Each number is 128 + 24 x the weight over the matrix's rms, rounded and kept within 0 to 255. Layers, rows and columns count from 0. Numbers have three digits each.

# layer 4 MLP down (transposed), 1280x320, rms 0.0383, rows 703-809, columns 128-191
156131141157155138135117096149134116167116120111106162127131079122124119097130110115153138131127091093112131128132129095151091100118085122104154132084161121153102153140138117127126140175139138
136123132130120124135122139126121128134125124135130135124128119131129131103120124132130128144132127122130125135128136133125123137121120135119125130129111132146139134128133136128134126133121134
147111131144135141130148122093122125132120185126149137119129152143118149073152138163147107139139143101137177127109136121113112115189101136146160184138118132142107115113144115075111114143133095
123107101116117162168128160146113107130124153148151149104091127131164135139102114079107139089123145110122160092120146138081140103102115096128131109178101145141159088156127137128141129184154147
111158142144125101085142126097153151150112131143168061134103128117143120000080085127129118200142103076114129202163148105126127086129141176141124086137110128090125122118131101149137145102129117
134168105130132139145087100135170125124106118157134135123130154125158121121082106132102079097155160146106101108104124106131142142174147070087119160129155146118149130109134148132119128136087126
133115108153173107138152147105125075180118124121056137187061144104152132159120131087137146113128097139094093158166146124110108090119131147110111148131134180140122151109157135161109195122121132
114135103097161118107138140148153134161127138147124121151131107149114120116078124103093143126203124113128151086120136122113120090142145141161143103122125175122125098185134144138156128127092124
160129119140143165104123124148136131123133139103105099115141142114121101134141091117107163097131136199164191147159124136102085128121133147109191186151140113097095127104123129109121150130146049
086119102124156147139127148141094134090163135138126119161135144108129138107136129137108142153129126124139152127136163145138146117157111125124158108126114124137139104162142120136121122141132124
116138128123119121135135130124149131076100106122165128154128104133101079164110121137132158155119138147135146149126095151153091111167130108137135097124158146146115097126158131130117112151124129
129124147123154150131136119144138133128146128112103158172137159183149111130117131149128124112105144103106137132088132136151145124091114108132161142111131097102120118164114123155108139068123143
143174138126143152134162101119144120084126098108136139124140121124132159159175156137119113171108153136124126085124114077107102120156138135143107178148130088135147101147116098158152123166115107
121112160135114129122106124095155105158112127142152110136129127099155119009168095125166138106093114124145151115086091127146135150101144140098117174147115141104150095114120109143135113101126152
105149125135131117146140104129127127119114118119130109123143142124138115111138131122128116107127141117149125128106140146121101134122115123119109116125129121121123140129126144131104134132123143
109206110077104101071153093097158182142137084124122122105096080161201066096119200158096175108148072168124114112124078171112137156141176140163126141112099080109127136125128131108157134136105134
188091156171138156061116104171143164125142092139133142148167087122117160160165113152118169146138137074150114151098147133057120133158109152114221142165128083089038123109154088159107098143176137
165145083115136095131154124112134167112118186149101153165129100133116090110085104153143145102127107075174122104112099103115101126127077118134143105104103139116119161127106146164122138147109174
162093112121105159147104108092098139172134060138115139144146094116171151101126132150153135120181140110167148157119123127125135173090068116149128098105125128118137142108144157098174162112070131
138172156127163146127147128133118148143166149106118102122124142106099148082126085151111170131111139145070111134138077118109081147106092113136079110130106125171121152108108108113128122088173116
127115129115114177100107117151175102105117123163105128120112093132155150158103093154095174166123155143115141165144149143152129125146120101126126114106148147132132117160122122150109100139162133
118111160170102159101091105109086127089173126122104134114172118133134133086128148099185116138130144156188152112145136123101137073109134063113153140094108123164138074109102149121145098072139104
144126175073144160096159115147156157152109106140143141117127119111120167129121108134096103103121194118145147113144131148107101120106108138118102172164129082111115107105123155102177111107128157
068123036142095116164154164105138125129129102132100172117163117109144120145155068168068078146140102094136150155140110109107130131172118126154162180116142132072125130150119126120122131111078124
112120146134118127091120138157127129124117113124123167117119124107127143133124120122167135108117125130165147141150112105073137162114129116116141134115084145138160136154119147106139170138116143
156095135139140124091107166089105139134135113094087158131154132132133143106135130127112095163132126100118118117132133117135132125137085135135113118129175100114155134119136134134163109134135132
163102103111136140169122143113136158107117107115142116110120092128110134130114133127126133158077141152123104115117138111157155097128112106109158143106151155086146086121103107132164087093124145
137127183085103130121146160140111141144131119142135137113137143094133103146110113166099168086135167121138179122116128130146104132154170151117107140140113119141126129122139101141124141135156104
151146158124070070159138139091145164101140143126146192103103145123117106164136141102097138127139128118101147134147166164122138105109124135131117116152144145091117100122142147126111129170155107
121112136089146130161138120130103113135152140140099149126129143149111158118119144113110157145120093113131148160160145105086135134160106090126121125149133123127144118179105139147137136125131122
131149123111132135146134138103132117124140112167138141106150145128117143184139141183180115064096119139150160118138157094138131081143100150151140147156133103081066124143146149152109147127159124
092205135155118126095128088135085126141131114127132126112112134175074098156143126138126123144128116117132138115122109140134111105107084099131143141171078127104134127105108132128096134126145113
155089118124097121175116130107194101119123133091106142086138101078137160134090142116129130141151131116132149108149114121109123152144165136111184117142127079149094138148111107114125107136090131
162158182097123108154090072135105140112152130117174117125089117122125141169131114154119061162104149106125102123105139166151180102128126158099117163134136175123127098110157145145139108112192111
143172168032116137155090124159092122112149111117164104082142138121175123151127139107079118151121224082121111098067128132109140130138088160117176164168120106132088122159096158169114169119134105
133125141120146080134142123150119105158108102119098096138127087133137103142126111134100138145166150156080108140117082091154107163093141125126110138125110163144149110142151163110098146104123116
102104106126124161141163119143107091110098093120122148143131130143087147000154104121126126116127147166098111126098168114138100141123119112169136143110169156108118144112112149107133167133137120
073107092132124141137144111146133124111125156109173085129133123147127184116112119132193143124181113126172132186143095150079099093059111096121120075109115139143116115106128167108122130113185180
089105153149160114096126112142109120136094158123133116111139138198098185149106162121095149087149132119153164102144107112112156171146153082121102112112109112100164093169111127146147101133083077
123109178102130130104134161140156139095138134158110132144165169122136118135140132146134133154160124143127116083064087125102134118135146067130152128160145138039114120123147140127104147117159091
115132126143141144116071173160118138155156127179148140151125126115144089150091185087123152117150150100109168179177150128088119045136110116163082104098092168165140102145163171093100123181162076
119132114130112131150150129122110132157103125142162143115163162125145123126136138141133128135124147138180093140131139125122148147085117148122126087127139141115137134160147147119134137136138105
092112145105147153122137192142110140153124132162170114111104061116098121131116059135150152114143146159149121113130175085122142133141123138136099151230072130115113149119136132104116116099161063
154114099158123137119126130097148092161124141099091134146096157127117124096131129143133154137143131156126107105104116119136131140132097122153157152131136139135137164085082127102149123098119130
110123123131102150153195152086122129081096137134140129153128143136109134107111117109112079083125127113122102087134121150095135145164106147136150118118094135129139153114186155171122134121149097
185123120143122136099147116149110103141140122140091136131130135134183126080152113127135117154156129139152135127143129143120157132111139136121123159122085103137164113138150143121145127113124131
121113119142108099104134120147123115146143143150124129111150148132102111132129156133122119106094109112105123158115136127141138150118107136135123098109142139118170147136134131105126126147125149
121127103135125136143127122108152131144096142101114118108099137148121135146129158114095129141116106137159131107122133109117138131116136107115125109127201083116144121161155140113137145115147144
129111094158177119139147136125108126141145141115130088091171137134168142122072122109122164096143129158043138128161166141158124157131107181116129124139099095113106137137152170131108118130139166
116133080134138098115158123107096108133096125177130087126129137156169137124089189101131151142151121139171111140120120122166166136132133117134157106107085134114168151115152118090164159149185162
138146116090133099118149144142087141081190085112125116155162113095142105148138081129114097160220171130108153092103111103169124104185187111136158139145105156092115079110141115153114090141146129
099094125101121145152121188110112130154118098131126110136165092120132146120114140153131119142120125125159172146123135131117141103124135142096107125151113141141121061125122145105129114115170102
141141120164136114125137179108144101141125125114189116122133121111143103101091130143158109137132125084123152072071154156137133180102164090139134086141135127122135139081138133133134126110086152
116100167137109120109122091121104156160127160162121126122148132098134159151126081132095139158149116119117093160138108082089121145140092118139108133082099170127146124098153170133104140096134063
150092098127131126136115165169112156124127164132151144139139103102117135140096127114109117143141132153115126113104126107137144161123125132121153120162141131168105137132071163132173126136112116
109158077138152096100147132161158133118099160109142180095124121104148148214109128146136108112168150134160153136144142151149169131157132114129158137138104140101118103145092068142149181155159085
054114121135101155171161149188153115149120125111111111165122131105154179053129123127102169194173156092128106149152139114116168155117116142153108086160111124141127073139104125113141117093103128
105144145122131143138084142122089129111137119156130141154128142105120099094116138155147145121122135119144106146137144163135091114121106136148113114149110134175106113121135116119108160168121132
125184149123085167108086065114153159132156092100182167132126121140150167124177165127153148085071175083135174121097081150180157160118101126093096135126081144146108192136145149104110177148100154
134087091114176131161152123118133137151094117099107114124131119088182117121162105139123124120146141076144123104099105090141132108132097089141160112106133123123147093142191071124135102098105121
136133124128123119122123123123125124121135122129129127137118129126129127124131129119138132129128127130118123130137134132128129134130136141124137126127135123124124133127128123131135133134123125
112124122120149142093139130149104111130168114159128124119153160154115138097090127160129126137106087080134146153118141112164127168132128141122122155134109105105110120086102133193133144106080108
116141121130168061173090112187163168068138106104135147152129133054142104143068208164159044111120146116143149162163124098178163058149131110125176144174175106100133128109106149115082116127125078
122106169075072075099098099143130132123162144179139114075088187103083116022121133155099186101155123172139065152143143133116133108123108165135085106067147173108119150109142110106131135185157116
127152129139130092152141157116150157143136133097103162145135127149118096138133160142136120113125111152115130154128113158137119116122101115095101147097085144119102119165133108091110125112097149
197112088145181143157070152153101174145180114102115147119147129094102088105104188133123101088105154128155145106129161121103119150157146100146134125133171098105158110074093136170140170113157130
136142144139107133148150116140118066135146091181140106130103109136150128088142121145089150159118120131134119107131159147165156154142158134102140145132167131117164131154113131109149140075153149
117152137145118178119141149164136138157164107117114113074081140112089140141125104140120132153147109068101184129098107137101132115129135126094115104133136121140106104129114151142138143147129100
121112089104098150199105197126135116126147158098104164125145165106161098114104119105107111129079143062057128180116093170145140159129130103159105110150115095136108096109131150142061090136139160
121154135144144088110130135156169111143099112137152148126093103127130142145126130150135137146136116118108137108147079141139113134135137091143128115130120148126128120127134114131136121134117147
139162122174122164145146116108109124121142129136118112129116127112081134088129148152118093133132124111111131176132135130128138135157178136108157115161101131118118152097112147126139153159124161
142159139102159105114060115114147118075105107089144155154133159092129123153164120092131149113137153120094104104139053097094099139136141129156146114141176221126104094141153139103140146139149120
102152144137105107147138132095101119134133111152168164136132121109124113130108139144117107137146121159090162118149155132110098145147098139162148115108144104132135122130121120125133169115101119
133097128109107146124119156081165178149078189130140144115120113115102134162107125107142134141130129178126132153091121179123159077161126140135095091129096120152116161159147128139118115113120115
130075115147126156161143149142114171111125177142093135112145103095140140104141175151081123144144136108117128127141121110120105126129089077126133176095142061104135110114144186110152126114135095
144144121117140119099114109107095130148144131149150128123084153147124145129101094136157144123146131115109138128101114133142173117143102107109102070112117132163128128120121124114179122107132107
117078142109143127138114142185078101133116147141112104094106159158110093102125142129138125167128140174165154114111131081116136103100132111105133139138102125094131139100119096141081122108110131
113177096185094116118173151122125136124110100111086137118094101121102154115105106169097115175117135095117170149111141163091145106085178147135152150123173140128094084139059116117151153140103135
137110109152104115125140141135121116092159148167137179109094117124140121103100107139145112126133090077114142110111113177078146123117147121135132130152103133097146103148143121137163164142085115
117130117131115131114134150118138112124131140126152120123129127125127123131123128129129111118124149137109122135127137124133128120136127125118117116127128112148121116149127123133134119120125108
120129138109139142112096146136137110126115146107152138145110120109095126037118132124153155189091180128153123117119112138124130176119068125111100082108125155107119131125096114141079085182129113
117130134144087110111105115133145093142125151140127165132096161178123111129103135132131117135119094110149117146111132126140168107119097123124086108118123151146134144132151161130135146112115098
115112155114090114147074126108157122155159114101085105127152173130113125124119104092116140141125113125115107120090096153140126120142109155158142089127141099137085114154129153122144099171141142
133142124148148144148152144091124148130112123086149119114116126120134139089140127145094134134129129137127128136175163118104113130173102118105151151148135133117155123109161170108121142118158126
142117140128139098113126123119136126133144146099102120124120137116143138117124102137109132146117119129118145138115100140126102143122157150137163094151143139118137135125138139124116110144116121
109139161158173127090110144141168130158098122123130133105088099096168104072095103083117134160176170117151126097147129112125149155137146104128133104134179173152128118150116112101167143129173149
109104169124097102149154121138098161147136116100139076137130110120157107214129150131074130132113095133125087118125127103091092128134096109131109156190084119120112145086144136036137107107108072
125093143110113129128105129120106136109111127077150119094140156163160137164097138144121128157117138126125120135122135149126091132144141108144133114145125130135126127127154130093139141173099116
167096086155150177153126103094107123153102168139144132127102134096145122084114123114137163156148121134112168092141088145170091147122133129135131149076085123093151120122192116183082128192153140
136124161108121154119105115127121106167133141116101134108150151124132127140136126116137170112127115128117202120154107177125139146116144106115121114085151140148125170128152122097091144156119116
115146115113113113125182133155148100115111153136111139126136137121155165135131128089103182122124098129129176132135097102115138115120099131113146140139106150120117105143091127160121096164108145
135118098128143129160113136113123108154141124166138148160143135133136121122120102121145152171146119114135162100144112089148146126157142116094123148131195095167126176096125143133168145147147102
164156107141151115137188133130164158165131165129104130164158152113096126168136161137120077142117122127117136106115074146078100102154147148092126138137124044128106124141119151127167084136119109
125117100145130131156137117139126088121136141090099136143131148136103133112153179123166172154157103109125100116123141100104084130138114140166122168100154133123127121130141174102126170087139108
141130162075130121122159137118111100153112132133163099119197121157149150085130145156128164205135114099141160147063164119131166172076098141176135123116060118118132182059117112104126156124151130
170137173108163089103129123134141125153123134146114151156163099131129131117090182128164095135175131144113140122158134106106149126143110105112187121140118122116142135163124163134075134106141084
164119122109125147137124146139174096144147096139133106124131098127143132057150160148111154109117133103112136120144139109151169120125099136136166161143153134114096098123096093137169128093147137
125081103137134153139137136098130129113124106142135133131134143130106140142154106124154148127150178124083151076106116123124146092107121170150115119153119138135109122141113132151118151159120108
147125161156132136112105094162135116125133119107125129109115130079136134146141131160158173108144132140144125085133113124119127132150123133157085145109125125117130122138097136135128105115118146
098124116157074122146111103095144116115138108151172129114120135099138080056123141132093123095169114120118144171157138079144109081153120100142155139144104146175146152154135110131086116123119131
150146144100142119092130144119146125122088136173112121149175155151145145137118121097130136129115130133161178120135150169111145095090062115121145098091131145133156143156114133120143142136171088
095168082134163117199159111101152100101166136128135157141112129163087115181098140127123155158104159146099142150116091130127114143126134073139133166148115082114146113145099128146135075125132106
099183118093138118137170093143169124140122127170151128113107110100138152125120126127115147144135113163078132117132126097128154122112108138094165125175122099108120112158151141115099102112097138
087145102143142139106143108128143122120147124108135140154125126159125109154133122122154117104114105107159116138113136120112101166140116151123110103159159114115140110133145175125089156131137110
135170130145108156108165115158097116176117168139159132124095112127116144052108162115103111164154096125117104149116143131089103107131109083144144116117127135150150115126120128117153124115129117
101110122100128117105160133090111132116092114164137160116118086119150098156107083108174105121135084066134110141145106189129148090134092099099121131140135079127091120123093118129088134162154115
140081137104148133112162118149084103169149111121094110134094140122163133092137106148128106160093131132114105071118133136101103131129142095096142153122152170153108091140110123141178107117148133
# layer 4 MLP up, 1280x320, rms 0.105, rows 704-810, columns 128-191
134137128129129128124131129118132141119122122130136132120141130128128124120127121135123134115134134117133131136121132127133120139139115123121119127141133131146123142126133144122124126126118118
138147113128123113137104142102148127129114152144155131126160140144151109088109132141149159127148136147145126129138152123141113106150154165155126129109162158126106168132159113145161127101128122
121144115096118111156125137137106105130092095111143128139112158136135150172094086104127118121137141116126125129095160128121103101106108131118116147140095135136173120137109108115154124125122145
104172118116127096134139133062140139139135086140119178101124192121163085112087095164104123158132179130109099124112143144125153143167135128152108136156091147096138191108161122143097112112132149
055136122102096177098090129157105141108106128158129114147095122153131105112115170134174136099136132154152118120100078097110146057091170140138089173144147140185130113101129128138132133145124137
131104110090118145133141140138130066121096164155168170089084121158130148153138109114108088103153140141079110083123186143115145135116125116138123134119104146124169135143129130113117166102130151
135139121126113134139140126115176136125106144143137124084125097111116121145120096103130130128129109165117141131155085153101147154137132155170108124126160120142119158132151126122140132101102142
094125189135112161146112091139170166142103117086133122105126116119134089139134159163103144117095124113123145112137117121127169112127161165104113175157129062100098123127100163154183096160122095
175131146130144076097128138165153130157095101117133135135110066116130127094141132168112114155104135147124143145131107102125143141115134152149156139142136096135096168100120121087166116115126148
123143098135094147140149148111187125103096154099134131150134130153159129134094145139117145102119117122173119142143131151169144127137124169135130115135144161124153136119128112187108178106122101
139120131130094146126169122113157147131118138130096164147173157155146084137124178114111097125114120123114131130119114114110128174135134125135097119152095131117129100137099089138132128066118105
122136152166152114130156125140123128148117117154108099136115155119130116130121120189118120146097125157144113104125132104116123140130084119135099161155067130139118118113136116119131108128107151
088117093081082151136159178136185119117137171169113094132117126110096145121161139063157141122153131146156130153161131102116044145118144134081071134133116171140121108133112096110125136106153144
127134144127128114144108131129125135105125112126134135126114121140107112133131126115117138110127137124128107107145148105127126132112139149127126117159138117118140141128125158115121115150128125
143112118140149126140121118108105111159158183192136170171162106141107172089134165199163090119148200120118194162108112122116075155088110094100120139117172127114154164097155140128143115100082128
140065176117108115102088088160124197171111083107128157135177138121172108079168137181093085069146159093114108137136125130120167128071114148100103190119133076144086106084133057119149159170160149
156109131123136174130101171148123118130080191152149153117130129114147141114135153113109146136138170139167102122107111160163132105173204146161098183148143109151142161143146104152090099153093142
134128123114158101138086150115157102128104102155168121127075087124136144134125155129124137174116099088138095147152139121162160203169155147097157171080132126079132144135141149112172114135157152
115131153118131126115146151113129161121091134094144144166144115081126122082134123124169083161090137076141118101149139171143142130125143107121127106120152127157128118128121102108163128117139116
121113155137169122134124140142158098129124133129139105100074109139110145151115124148113159137121140141153148149133112131134138134132140104104117131109102159146097126132125170156102120146109082
175138130046166154159104071168165109130146091109094111120127139077107097162167122162126063145111118120139127109143184175139163143141117123131102214116160147169147124161157087153177136075143108
078163144101147103156110166107109139159130153108162140128117129113114145139131141112155118104112144089134122114129105150168134126154138142074102135129159108086150150124115132116157137126106132
100118114113093115125160110104130173152131155106154151128131081143106124129128144121150156166149126095125154132108155138156163125122102114123146145071177122140160106137075112114175162099121104
143132122119131156129094149159095118097143144127133118124121119132117147165151108114131115154072150127137104097119130118118133089123123100117160102127116114132162135138135121153153117113169083
150117120124128083127122126162160125121141130110165113137114136137152103161117110126147150176134123115110114149097133099093141119122122131133143153133125096081135173122083178119109131126117157
116122139114090125105146129097143155140118109135133120111114098140152126141079144133173129170084102133112120136145179117150131118142131114112116124126120173120149041136130127139143113107136099
143147103117106127104121108081136150154103129129140117109144103147129097064113107092144139177122111155101170131124125137096124098132148151144143137150162110108168113126088154109143124127133123
087186166120179106148105118110126145136127159118142164117100178110090142168098087124116115072161113110121175163172166137140133187082120167119133106144137119109115140137123160158109104111123061
107136143131134146156148148127152141138139142135133102139087157112098152119135135127116137115094125130139102129169132085086118138115114148137153122121151137096122137133141144109144147164122111
121148099098149127099147166146105118134143132121137070129104127137149149094125099088111193148128110119140141132182152109142136085144160152112144100185114141150101132225143098119130151124125122
171118109094148170157164144152166159149126140160171109115140096167099140147145134101127111127151133112130100116098123134153138114079200104122164144122106092134132123163140133163131153126123134
078146117117130121138144145119125134161112123123102112095127121124107108173121156108133125121124169149134127108147136124134143119173144144172127160125157130127143141189129121097130092164142119
144128102111107177140117126107128139137169139113145125156120148073109146152138147128158119158107115167151119140079146156098157120125092105134121124096115174158110034131120132117109139124137081
160132120161172123084159098112143112129131119133157098114154180139128111149170121139086137159145111142121110135132113134105175098118169100129126143119183138133152185193126121161169082158125128
128153160116116116127142118132106170147157104114151141136095099094085128116143114091142136136106089093135147100094100136122153148077165156109123136108149093123123102133123198113110139109159155
142109115136157098141126156140105139127123113082079109118118146131143118102102122086106128127139142135090114130123106129132140095141105099186121154119173128102098128122113138145131140182127163
120172145115149137115117147104131149120138134185114138144145103126126121171113134153091102150059161108066140101152133106159121179168139156093117194161132092113145133158107119105136130102131087
156159119139134099104122135099130124120139134093135105116110082222126129127124101136137146109166198104160160155152128137166129144136099127145126134088148131124134136136084124101106157153156089
110076125126126133143112097139129109148142138168062110158128099152106115108133150111144149140176121135109114099103117126132136102163187137133122121175169163094130084160155110086073090082162136
136120163151156117168125093089116120166098085136073096159130136168088204145146081134154160139056144109114073113056161167174098108108088103089105115163095084127125146084112148138146171106140105
124141102129130137147151117136122120133150126130137093148112129163100090135144112096111146133149115106134143118148114097117119144122114109134096136083124121137122155120116107104122116106115140
123135147085087131147120150124174123187155118164119131134123157140103117107142087121110135088126116101130115078127051100108178128178134149170109152171127139150104138090154106118136152124113141
151124114117129133136114114119097107120165139081114118119119151118105089120147127150113149110106166127128110131135096110102147112129095155152149144101134161112125123081130129115125141142133143
103116109141162113121115136139124151126104159118156120144144117088077123140134132159123098097138107162112152139175096138113126163130141114150133149102140081111098086126099139125159132160162120
124139133110120116132160110114104164129123090122102115119152117118168117102111150139127097121110147096175148123138134112126136101114134118088118145144154127127073142103130180107122092130147151
109122136178112107112134163134130173104114108130132146126094134103121140127134118141127135120112162115127128149117123153150130126117134123138118113103137100104138160105118115093146129127123128
136138174116118137160176103100093139130130122128118180145125145114121123117115138096084125149115117103169142146172119076143144133160095119106164116148182129095116163089125115103124112134103128
120122097146161123104151127149088093160134138154155115090109128123150099091122171062133105091105123107107160126138179112105170163096117207134081113185046123124133138094130141158122133107151126
130145140153162117130129115155153094107111118151129135128119127150169108116097108128094143186198165137118165151115107148169123114128163125109129167054090144065125155109101133105107109139163117
117104143166145166167105152134164122102136129097101110092176207106140165168166101111131132073066106161170178125120114139105135099103116118123141111096164104138132140124105140068151128100108116
105146098170140126137138126115131148128066112113123115164144145123111121136106137147152110157138121146121112127092074093146133112092121152123127077115148108117102101131131106177134139136115124
127129131119107071130138150115168134133134122120127141143192120101097093146115114093146145134104157123094140182111177116149104168120135108137165111116107113135145127125144219089121131123100130
157122103090188086179148111132205104121144125121144134102119094097164145126156118136143148098085127183115106136185109167109134126079138122119076148129139186155120125114154155203100111144173138
122151153093139174155121136124129149110159106135117150118135135124158134153154116136136116121092117146137100090117134120131133176139147135129136108095089075143115149121108115135164158170105108
140102131143109089124102086165110142112127116109134136165194147100135158152100143117138098120149131128131201126143125121155109155135153086093087110124132131100082119116118118176120173132116106
140113136111192129153128089118071152128146120121088122112162116124151101105163122156150128142075131148128123124118150144132143162089124125139102122113144100096151089122149106077081121106164132
106117083131145141143148108140137104113118112139136155111152125138092128074142109130116130126140106146141131156161115151151126140149127119145114146098140158123144171129117145039117141149105125
127156138106171090163183139138102118170100177164137119157120196140114120172119022117134077146143121149139180132137162078075117101116116179129087166136101128178104153115148089213099167125083133
202167096085112093129171114117171094150134087109140140136174094107154134135162142140161154121109151146143143126137116169132100127171095084159123091132212105135155106161107102145159150064098149
137132125127123116127132128132118125123133126134124123131129134136137124118115121125132129128132128136118120130128128127136139130134130130133125128123130119128134137123128126137128124130128126
151168110150106109124174158080125137176150137133103105162133125153102096135125106133120149152106069163118116150106139125097139124149112127089131155144136116091166137138183159149138145113092097
092153133094127125095164116191114148124091113162074098140159149120154148145068166117124085118147115194139108118149175128129186162103134124105151131150119153128149131124082136136143131127158127
110103132126130119149127126180082151120126122138139140063088136093105115132133089125141074092139122096131082161127119136195078117124126160160144140120146096117092138163144152109128137132090104
122130097116132143101133158154147129139139139156104118170132084120121116141186104119141122120108139099137120198148110123128146108132144107146126128138122171107101129138113099104166120103128118
114167119111107096114106134166124192142133104129115087091066128132146088188080172161111118103088155098117149108138190141187072107109125178144072151091109126111196113137077166122182124106125163
115120094127072157148123113111133142105162113124131115102095152187127134163119157129121098116175134145143123123126100133118073142069124095083110138156129126145167120141125089116132121157151146
115127129102185087161100143178132061159136135120122138144087045113129126133089109126181156109104112091143122174101138142154139121101101149108129098119107124128135126096120145083107157077145115
108195203105109121165138141127114077102137170130089107145129133143161120112087130145125129122159065122125163117130123116178141155084145127054149084155122148164122178138157117113094147128124105
095111130150144115119102097169108069140114119122135134101092121168086117138173118140142113144119136146144096128150118126131097155092146103172144103130122099141148117152104138152101085135131095
114123124136085106138177125137101135098114058126148117127143113131122143143112084184158111108147134096162107151085105139134171135095135132159111168105149123135132136106140153100095132145134143
127127106104120149163093092118120156083144113101127133139118148109118157119150117124197103140143090050148097081084129133144109090133125126127111152121140077136099110120133138090118167089136120
157150096127139135133085102112124145119124121104169163119103092126089117096118106114093129119123118107137114095126089141122126129138120098142110124132121129119137138114128080168146088157144114
126100091070114159136142131147175110143118175141138124105106160134101134136093130090129095084126130110130127151093148122110161121169096143133141152117135111126172125138143133098122112138080142
147136154070139159128162152110125065141138132083163132112132123192139171078171126138068156157144137145116147085118192161160146064134164113187125105152096078123131132110114145123145106127105127
124137120135143132126101117175125115082150128084141165101137147123143149120127135121139117100145146142091142144106125109139132137141129107125166135118146084101101162161109127132149142124158119
171121118137168109101122154161097105098109169131143115103126084131134132116104084143166099174144155131153127176129105111108151110114113119096095112126114161098083108122111102106139165094118128
109085125100153163148086120142135102153112136194107127119125123125107165129133099081113115108112138164143121162116103109125162171106095086138095081112126115108192114128095114103092166144136090
097113141130086134147162130138110138133126185134152143147107091117135134138160140123134127134137145093126158145132156149113174113164142146132091121116151103111074164129118132124111114116128136
127111126116124118149133122126115139123131132130105120125134128129143135107107105141132129125131122133146108142142130129117145130124132130131131104138116115141109099130147144131160136125107132
114112118145116084159141152116162156114107111132109124117140158123136124115147144118143124161129113125157112091133121108152139144149131135126097109123162101138150164170082120155117105119129110
100123119112103111135191140113126136113141152142106144139134144138127167149124110169156072144112153143129140135124148080120138114122069169139114138122142153133121133122118143113152134116112104
145116102118129129117096130099143103106144104153117125120110146131104130109083135146090144139139106141070111166140110168120115123141124154117131123156128138101123139165129118117124149174182143
130156123109124111153151123137126119110147132170123140080110132132122117138134114122144081078156115096100119130152134134130125080136116129121158135115171105123125121103077142128129100124144141
156140133153127087131121135146099145115161148105094107144152119153116113125130140135189123106146127154145137141135096127139110116119121113112135140112121158129108129127163109137135144107113135
143100145136119148149105150166157163154144100120125110105148089118138116095126150100151113140135133151070107121099128122170082195109154133106119182143134148159159174163118113103121098128138103
130109083141137145153155122103115151121124139163112150074119107159111141121149149057155120119098082127118128131103096111124136181116138092151129099123178106094151137131130116125157134182170129
145123110109110134114141129109142112144138146154127096124169121154149113118093129131171144114137154113142153125155109119114120128136155133119125141119094127112112142114116107133115144130151148
156086115152100165140110116130158114086088149110147085123169126110089144146118124130142168152130108127122137122112178125118098182129122140124139153094174130147174170162159119101132093119170103
140161151139126120108134101155162153148127109094089150128148154100164124201152149144136113109164126115123199102107119168145115126115172100125121060118056135155112116172113127122091107130113136
110133138097108131125131163106130100143133175096120165151173130146114161139117112143096109093118133139198098108128145100136120143101122097109128168161100086118084148095102127113143133137112099
180098109158143117103059145163098064145175083106142164156163110144143098108172141167137154101117097155128124129140113154133148133203141109170087117132147105140146187091166147125140176100093155
097133127120118145089073144160126132133104182188145099166136140154147151158157101054182119093173141121150136095148114162119173112132130115118118178108120157126117145111092167127170203158138088
134128150130176154163168129096107110157100131140126110116165164146141122145131166151160060136085135118140115149140112085072124109129127130101147155118099091131102145154100138163141171098090151
107114082153112147143177116175143094155119150189129082148114125137102100218164100150175172131123123139147118123118142078108106091146124157130098183130139098100159120129088130109130130096126134
106160114089167142153110123175130119122162113162099116130092133125103136209115080130164122097137143159156115149135123126137075120156139128146111151158167130131141148123082117158124135117161113
156095118159171109118100097121094119087116145099164117191184124089151093113172121131065129137154131128147148153101155168117171154141144108157105114121157159133144082108152155115146148123126088
104103130113109107140168181124104128119108140136177102139102132112141145151105165086103131134123139115115107104135134134107112105136126119123137098158108127111137137115115143099114155136149127
134091135166129117167120149120115154114150105155124124135115149104129107143142103107147153148125120133106145152177155069095153131130124158161157133100155124134094153143151129141103147123128120
141131125173126135120085145125114105150099153179141166121100106118081131120094138123106138141061148157138131124097124116124121143138115123146105077126134121107100069075113135119143119144156127
133149101116119137080134082076121126098072104129148103143130102152126168151096126103102138064117153175124141154095143154156134163150141102163119135120150141094148119171135117141113137093132194
121144112126087138136144154072110106115141150115182159143145130162134130127159152067177127113151106087119112182148133174127142094090144142114113133082111147105088127151134144140097157179134151
124182113133136131154125091117146158119065133141054140115137121122141149111104147123122127060125143072115161113107119120126141119127151142137130118073132115098129131148150094081145120127100125
146130121115144145117144119128107115148125130144116122125098083141132141125151080134111106102145113107154153120110122129108113128102119142131144141158132134127121121148137141121117176145174105
166153160136117127108124104134150140136104137107114130109113106127099142105151091126100123143152087157171151150073115166131137110170141177115117130144107172113130133151138133115121121107141130
154184126102098154108135142102121187124083216098134116146086130060119166144142137159143149144121081106108127115127135106138121050098101124125135188139127081135160087128071111140105105117147131
167125158083109115132154155105136149133123150145114057100104127098132117119115138143109092095120143154112159124142133096136122098087143114090136137154139152125088103130170136178143152130104143
139113121118146132131145139145153145118142142125125146133119124145163118106100112139133117128098117118129097124115119113120132122101139124136120138119127135092130129131118151138170126128147088